Weights of a small transformer language model: rotary positions.
Each number is 128 + 24 x the weight over the matrix's rms, rounded and kept within 0 to 255. Layers, rows and columns count from 0. Numbers have three digits each.

# layer 3 attention key, 192x192, rms 0.0918, rows 24-63, columns 64-127
115156118118084151158149179165146106154181156151106138119117102150153159151100102180108169086124089128140145117134173147109087165129134152132113153124185098111121173142074135083136128127107151
150123121151137139144101116109176114140145110110134091135119171137185082128130146125140125108141140103144136080125107118184105119126147087160076129131142113101111079137163120130117132132133102
128128142127140131153176126106176094115128116111143112172093157149157113134115153094142133110142146113153112104125126145143129161123102129184105113151172109120113097120137160106082158146144140
076161121127113108111131140169138096110131133141154102146096082131132109113118156137119143137109118155168164134115198173125180122099121160132176182156114139160150141118079198125156120164110161
167059093131155107107084122173151152162199102125114066094105155147094085110119115071135082127143095098128120100150140152182125130082129124149138139149137135093117087114137167103068120140098134
134134081141136105168168075110108130101091114145122131189111121140160095166125142160139148093140116130131157126096103122195141143129104078116149170104105120136129111142144141141110141118139127
126151120117166117092123146107103143114091111133157155143109129118188177148142143143163126144101121149101106116062113124104124122132115135102142115122096152127192155098130112134128082128130107
118161145128073133143107143114121087081151112145138123157099134128165126151156113143137126129146111101136096176137137124121101155121146155108132128118114129120172112129137148108140120119084120
113123072154098157101121116108086145134149120158111121155130094098117147137146135149130144113109163142129152150112127123133117117130100098148152090112107167106145103092119104140156107113143108
093159096086111138081195162124091120131151101183118145136131116169092176096090109145119166109089065168145103126142170185041159149120092116151160179124138154111150178190077134123159077148116091
152125111138149128096182105111124132113128146158107099123123124107128182118086122163117175127089118154083112140106117143113140128102160118141163155108104138151137112161138121115109100104106074
128100146124127096124073121127120089148118193082100100140122115133115171143149111138118182125124128100100122106124158119180148139106132128117195170163146105118132127114114152102090150093131104
131160152123138117117091112146092131162156089102116124137140120093107088134134143115105124146142092131116211147138127118114161110157143100116103144135140121110110147108119180117139173126126114
148132112142086112091048094165144122116137118151126090092131114125170109067127157160151156114138144096166151122173105102135138118114177091126175168157116152113112068154158166134169142119115118
139147136120132134173105122181154168130139089041150112066118116105139126153145181072152068153128160152106146111068128122161117111115132159136084097085117110116137100086171122151054134073149139
126099091136133110139084133210106175134106125108122150095129089132089164128111127126131111141119092122115158105074153102126132108122129155101174127110122112127152169085097162108133119136118188
123110169095142143097140119120144118100146117134129101103122131156074126101138106118161098172144132149167121130178114118112123127133157170125175156135097115126150120150142145113137111130117136
136112102117134100108125134140122151142140129136151101103127150099060154144127127096141098168115123127135169142080115125122106101149114152159146130152105133152137153084109116107169098132118127
121121134137132120130126108143121132144118129121125157107152100142160136109128118151137133112124142111135153111121128107168165115119137125134111138124140104102099125118131116154118159124135097
131121101122163108139202093129114128103122131079175106116128149092160191089159161108131148156087132136071123130167123144056060116152138127150107111126069172148121097132168071113090112141132090
103105085178145122091083151126095141186103141167112118139157166154104116145102093193115128095126115108133142133087175123107128099138119113085139136118113155130159173162070063137163137143096173
107170154095144127132149086176131109089148120103149130117114099114154169099125144113161136183152107170095120157132111133096124133119144182137169142138100150144146130114155187118125114148127094
117109101177126135128102193115114126158090124177095132139168137139126137150114102151116148079138122081145135136094162129162121121122119124106117152134174148129144156119105175132150110156120176
127073153192176100192122118104128118121044164105130071114158147099160133137158137109093140161156172077075160137117158126185120081134163161116119165140098100162121139094143152119108128122131167
165172124098121114142162135141117101118158124121119135156096123095108128132139123102136134159118115146101110153135133131074150142139135159164087098135150149137165113122154174105108127144119120
118111136154126145125107127130127130118120137117145143100147103150152123116132115130130125109145141133158109118123111123144154132105125118112132134127123150119097106137111126170141149118146116
149148126128074137120133095118165130112159097143144124110122121136123092100121113134138141145135125101117108110166094117133111141125127084163163126135127118102104100146146125118114156125138126
161131147105112155099150141139093113077170106128159191104128065070149115152167090088119073149092138168134070144201045084149116149147153164110073094109151099093072086068180141110085139084132098
112138158140106136135098165134147108158130151135154128115132097108175122122125134114098145133141139159122135127108145122144135123112108172114100127158154133121082173116086137188154136123161142
162147123074116201140100165108144129124159117154113157090113117097134098201154110100118067093114171112166149160190124170169158132066115182107062108122179123123133134111141146191127083130148191
161136149086137084126151173163114109118150154124114174159112077092143126128122088115122105136112118163098043133152107102093148173122114150121100095142176138145123118081138131086135119113142102
108146131112122109117141134131128099128122150176120160165098079148141153149093108177128161108130098161120098142061166141130179151102111144108157118139137136171155159132078132111147119135104109
141127142160142136121088121128102129151151137113122106099178105087126116136156091113078121120120129131106157145160108105141098120159149130115117136112134109069085129117133127175127177087146141
133115089140214115129109172151088126155148171092123112137100157126108104178157150100094078113105135161147192114115163162119128121112129136150085113119140117149167135105142148148110131159115198
103134138162103107107135118103089141116157110137180158106183112094093147121162083113097110139054082104137151152217125100111091142131125128087142155123115112079101134121102100161179120123157117
118117128134122108185134160116117129130111167113121107136139165147072169154125160123103135106154104128163146122117143137126107135152103117113152152120155123152136145144100137127167114128135163
125122145147110132126131118129161121107144143135156137138122105150191093123138119149139136104130128125162108103123111112157141141105107124138125118142127127124108102143114088149127147136122101
122118159096159153144116143145095146137144143094157171127158081111099133126156111073082065131066087136157137136206122137142108194094130129098103147110169091087084117085124148165143138118173126
088150121122126093060147139144082105145155128179141117145104098131102151130118090186140134152112084177135125144088170120101188110115121190136161154140090137139156178129058130118136100149086076
140126149107115158118141089069141123099138066099162115143094157113151102109141150090160099148131155103143117136143084143136133117111100115157117092147083145138128083128166072131090106131126073
# layer 3 attention query, 192x192, rms 0.0987, rows 25-63, columns 64-127
131140131116141112165121133140131140109149130096131125120144129098144104151128123102112136125131166130150118128111108112160118113106107152139088127090119136143123072129191097114097133115124109
151178133138153102146178115095136130101152136113142101146134121087146127135125093151135150129137165116130087134145060127112129114131110155117113152116136120132103122140140138120110113086124126
113120109100118109115158129116109156118126141143112151154129099116163119131137125130133152151110099173144161127152169178116119139135117186070143153099137126136169164129079131139178117152100191
150168092120166104150135148134154125107109075132168115128156152139146130131120172143165156193088161134158197091120114100154117118105130156128101134144118105150142116099160080140152130115117127
113106157145083162106144111125116124139156161150125156138119123128115095117145103162083105117107099114129134128139113119095138132128116109122105123108178131146118099160141136106157118148135136
141110147121119155123142115158140110145170181132087132164101158118121097101136152132080107117124108152121119150154152162071132112136128109128123123114146127133148092152144143094152155133119127
146139105160125113133141129129175115124141104158127144117105090134134121114155094204148113133136118182106148099151178132121141123106166121138143162109151107118120127120146124104118131125092177
140132138124136182136095143145119104143112137122062142164126097102143144090144144116145118124134114180118088123133137118165119112184140089160097070097087114165108150121153095168134125169093143
133090141147088125082107154133136156121142135156142099163130140139146120128120139154133145109131109099132157143175136148125152137169116112108163143132128132122138133127098193124155142155135114
144100114112110150104111142149143136131127134115104114083149120163135127118138139136130120156121096109146113140135156144129130136077112137115141131108084143143123140106120167116127150157098108
136123158143165147184135086144119077125124118147142105099144122144152090141117095166169144103144098093123090130158168133097119120147121103096114125172168122147110137171106099104137122140120174
112128202157136162108053154114090081140160105136129124052173139133090103222125165148120098119122148102144157117076108123127123164145135086084107115149166130073102129131114080204143053138176116
089166138128151155097127128128151136103155105139097163120152152144138101115139171114111150146148169153179148118118136119137123127054138140139115129157128118122130124107170089144156109133128151
135144095115151060121140090142147129152116146085127130109136124099126126141153121083171106121123154100123145127142144134132136111114134162113166121112108112123142113132145090089092154128143120
130126107142115141113138119155127096149107135140146126112123107128108116137143145140138110126115114089135151107128133143138110155126147107112151110141167109133147126117082106130133115125122160
175119110119171144121129125131106087102084104127127110145154137140127140160129133145172182136096100133138142123093133134134087130089149157099164126155096145095126141122129140112124152089131142
135115148137157181099109156154144088147128150177133113095140141126109146118113195134127153142116164120133169159077115135127089137111139108149150085124094095128141146130110127124114104125101113
096170145110108097136177111143146185124125203123127134094100129115169095108106146084121147121151109101145153105133091133078172135151111126128145120148153106114134142167126131114142109125179142
140119065143151107057131150143142126145124168161076133107109137159148146144172138090095101135106127165098109145167165112167111072089142156136110135086076126141101114100163123132131176109115142
125124138097097120111108142149113133151153127142151139147094110138135140107119123145116115120155104106134131114141161158141159150150127113119119128146137151118155128129093132094131123142101140
134115078146161128106126113150125132127117146113082133139125128132127145175157138153121120158094099153115138124151157117142089122111137160098138136090130132114136148099129105151143139119144160
139137152124083129136109121154128138134143112109120146161092120124131147087104126111090132145171135099127110127137116170123157146150110131150125133162149146135171120136111128146129120144081162
122134106127103128143134101159127125138107160096110142050120113145119173120129106061099129149138105130120094151094140169127108113089098177143147133131125129106139126152111123088100161124109159
142132192129123213202091179093127079132156090091113152086204131131094144167161127138142091098141154145127084144077101086093076151152129105150079087116179121122082094124169060191147080141150065
098141061122134063067144084146105217124107127140058153206049121137184127102108092121111180193115098125125153101205157125167176097133121136105154150137093165144171187128128192104120155123122192
132136117170140186149124119107136109117115109129152108140159156142115128160137114153154155126127152137140126132137120092145093121124126114132113117120131112143096119107152122163130122115151118
151145103174153117135151126111138094131100117123060150123137112135136126127145119137151157116114132147092125138118103089155094113128139145150115106111098111146096127130171105155138159106158110
116130136127148149134118114125117155136134079116147141107168132104123143151130109168087120111132125171151103166130138132123103141169114110112101111114162129104126147136097084148131088143128115
105136135103126161183109125116146081123127105122074177141128125122150127094141131116149152120125112149093118091134160132110128175153105131196128134170178148139082088144165133123149109155150171
112117125137156125135133122101126119093114109131114149130143139139137124112131167157125151117106121152092120122109137100125116139118142135135118119114129095161111165103140142127133101103118096
096090142104096121158152144117103145132140145134164131151127113129128131091123118174115103121126078125136145141163144143079147164163123121108136167114169124152151161137072167141153100168115134
155134137155136144146094141139135098147111082108129143091153105119121147170126125126150132123138119127123097127107135115167106112148130133136107111145111124109096141127132080141102129129125138
123132122090133093114130135129136147132146132112116129129115118109161129125122125107140125122139162100123120108120134144146149127120121164120107132135104154115148112136114139072110160137103186
147103114176125131093109160167153101159106098160136157088148114147135144154122115122158144124133114138104127106101142086189102110129151123115113105122091111131123161118141069147153132124119164
119093151100095130099117163129106138140126101164151120105126104140110153111103093129114108143124142128127090152098126129131150113124142106115145142141115154139134159137089146121108120149086138
121141123138142116153190121116122183112133158127125128146138145110159087126121067160102159120100134148113142155167107108117133099123111160134118160075146138156131125146141144118148135113133137
124145115148106076118169152122172134123106083150123148101117102125146141145118094077145138109120123134133127118101128116150131108149146144098142145158121114114118181160122090138131112129167151
134093130136118107105132154123082122166142144153164089157124112121154129143125154186145130107085098146153186169150167152142128147153140137074152132091104150127186150157058117165153124164108155
155159124135163124135162126123127113123140163152090103175123149111129125132151129129149131121114155162137132139149100114108115110124128118137124121108114101134117095135185115150146141124151089
# layer 3 attention value, 192x192, rms 0.0779, rows 0-10, columns 64-127
161103135121104155180144118148132100151126109124107160104150108116129122100101105147137118156142131130144106133122113142106119137106130108145139137145158132173064140129138152128123092126070130
116103126128073128159125138145123142115121133148141132105132114172132132128136134125122127111127093110102113120111088113138145134127128133131123144125131126131108116109139115129129130148171136
150106174132137091138095131153126162147135111134114125118126127113125128098157125133116105145091142139116142142097165122112117133126124140130136127152152117149191128134144144161128105144106141
115149138129118114122139155134152141123123187152129120124069158126130106127136168144096101138131113107140142099122129116074133080132133112090116140137120103113087105146116124134133133129173125
126151122168106099151147157113135120169154112169166123086150130136129125096115153104124138116199142133141140123173167141132142183096134131142185122134130136132159093166108171148139165110130110
156150149124165129088123122106101115157135123112108129104114112127125142144100098092128107148113152184135129151081148148108125128089152137113090147119140118153138174124127087148138077135111138
126109126122124105140115126202121139139139150169115105146112139130134141099159125155095123120118140127158145122140141110116120118120135124134159129145130109131149134141149147150127121161129148
124139132165126125052136115084102091145155140060201126080114083113141114108102149107153118143149170168148123157078123142111136143090132114139100128152141128142073111111113095121119084145089151
119146109152120155143169139121157102132150138169124113123136140156124128118118130105110173122135120128152085133141116144115140164101136161140133139120110120123156142139108126143140152136167134
147135168135138112155120126113091119149145105120125111128144124099138140125137068115131135125103133140135112147138155115129125159123118157121133125111133134144212124154144169130116105123060103
103122114129122135113144147136111133131122136118144127134145115143119144139130091102171144121134098132107138142149100125138134110117130134133116134113130126131124141098130102101131121118131159
# layer 3 attention output (transposed), 192x192, rms 0.0864, rows 0-9, columns 64-127
139120126109123130121116117131101117137128131090139102141112152089109116143154180120146105148100145123143115140126120104162127109104119120119130118137100122132145129119129134116081142109126150
134112130102117119079130137118125120141129104135141139161128145111135152126118147119125124139144109130119083110100111119122122156131112134148126115123124137122140131139108129138118115146149147
115120138132113155131114081116140152147089142126117137106120134105129114113127129155120110102146083115154096119143134112116169106152111106140123144150091155118112158129149200141131121114128088
109149121131134163122131120091136110133141144150104164143109076158151161126117119163137119108125131152140135106153133195110134140146091117138133096111172115133153134153120165122178133128160131
122112081151103106152143149151142143143143161164091115118128184133176128169129114155126159109101130106117169110123141090113118081139143113164108080123146114102140092136097103116110152093154109
121130157168175113165110148130127127098129143090116107115071139104117075137181132114134108126099147139125112154170120131159125124097132125107124130152161107131102145105145137135122134122129163
088143155136092129122164080121122147143137161148131142152113113085120135100112107148134120095164122127129109142156116095101111127171097120144129113169107141135136147151136171152147133102120086
195102113119149132127041134123138127144136151101106107118087122145121113194147144113113088104063122151102107125153136154179125092080143123079123116123120132121145117170153121081119148095124181
087142098166162125094161155156097165097149170128105131161118167152157111130167115114140158101119154146118158111140139130109125091154157113149123092131168134114111078151115067126148131138107126
086128132182138135171133123165141171138125142131142129109133158152130085106110119113140128132168134113138140150136158092137117123154154094133128126151103143113117115140142101124125140116110096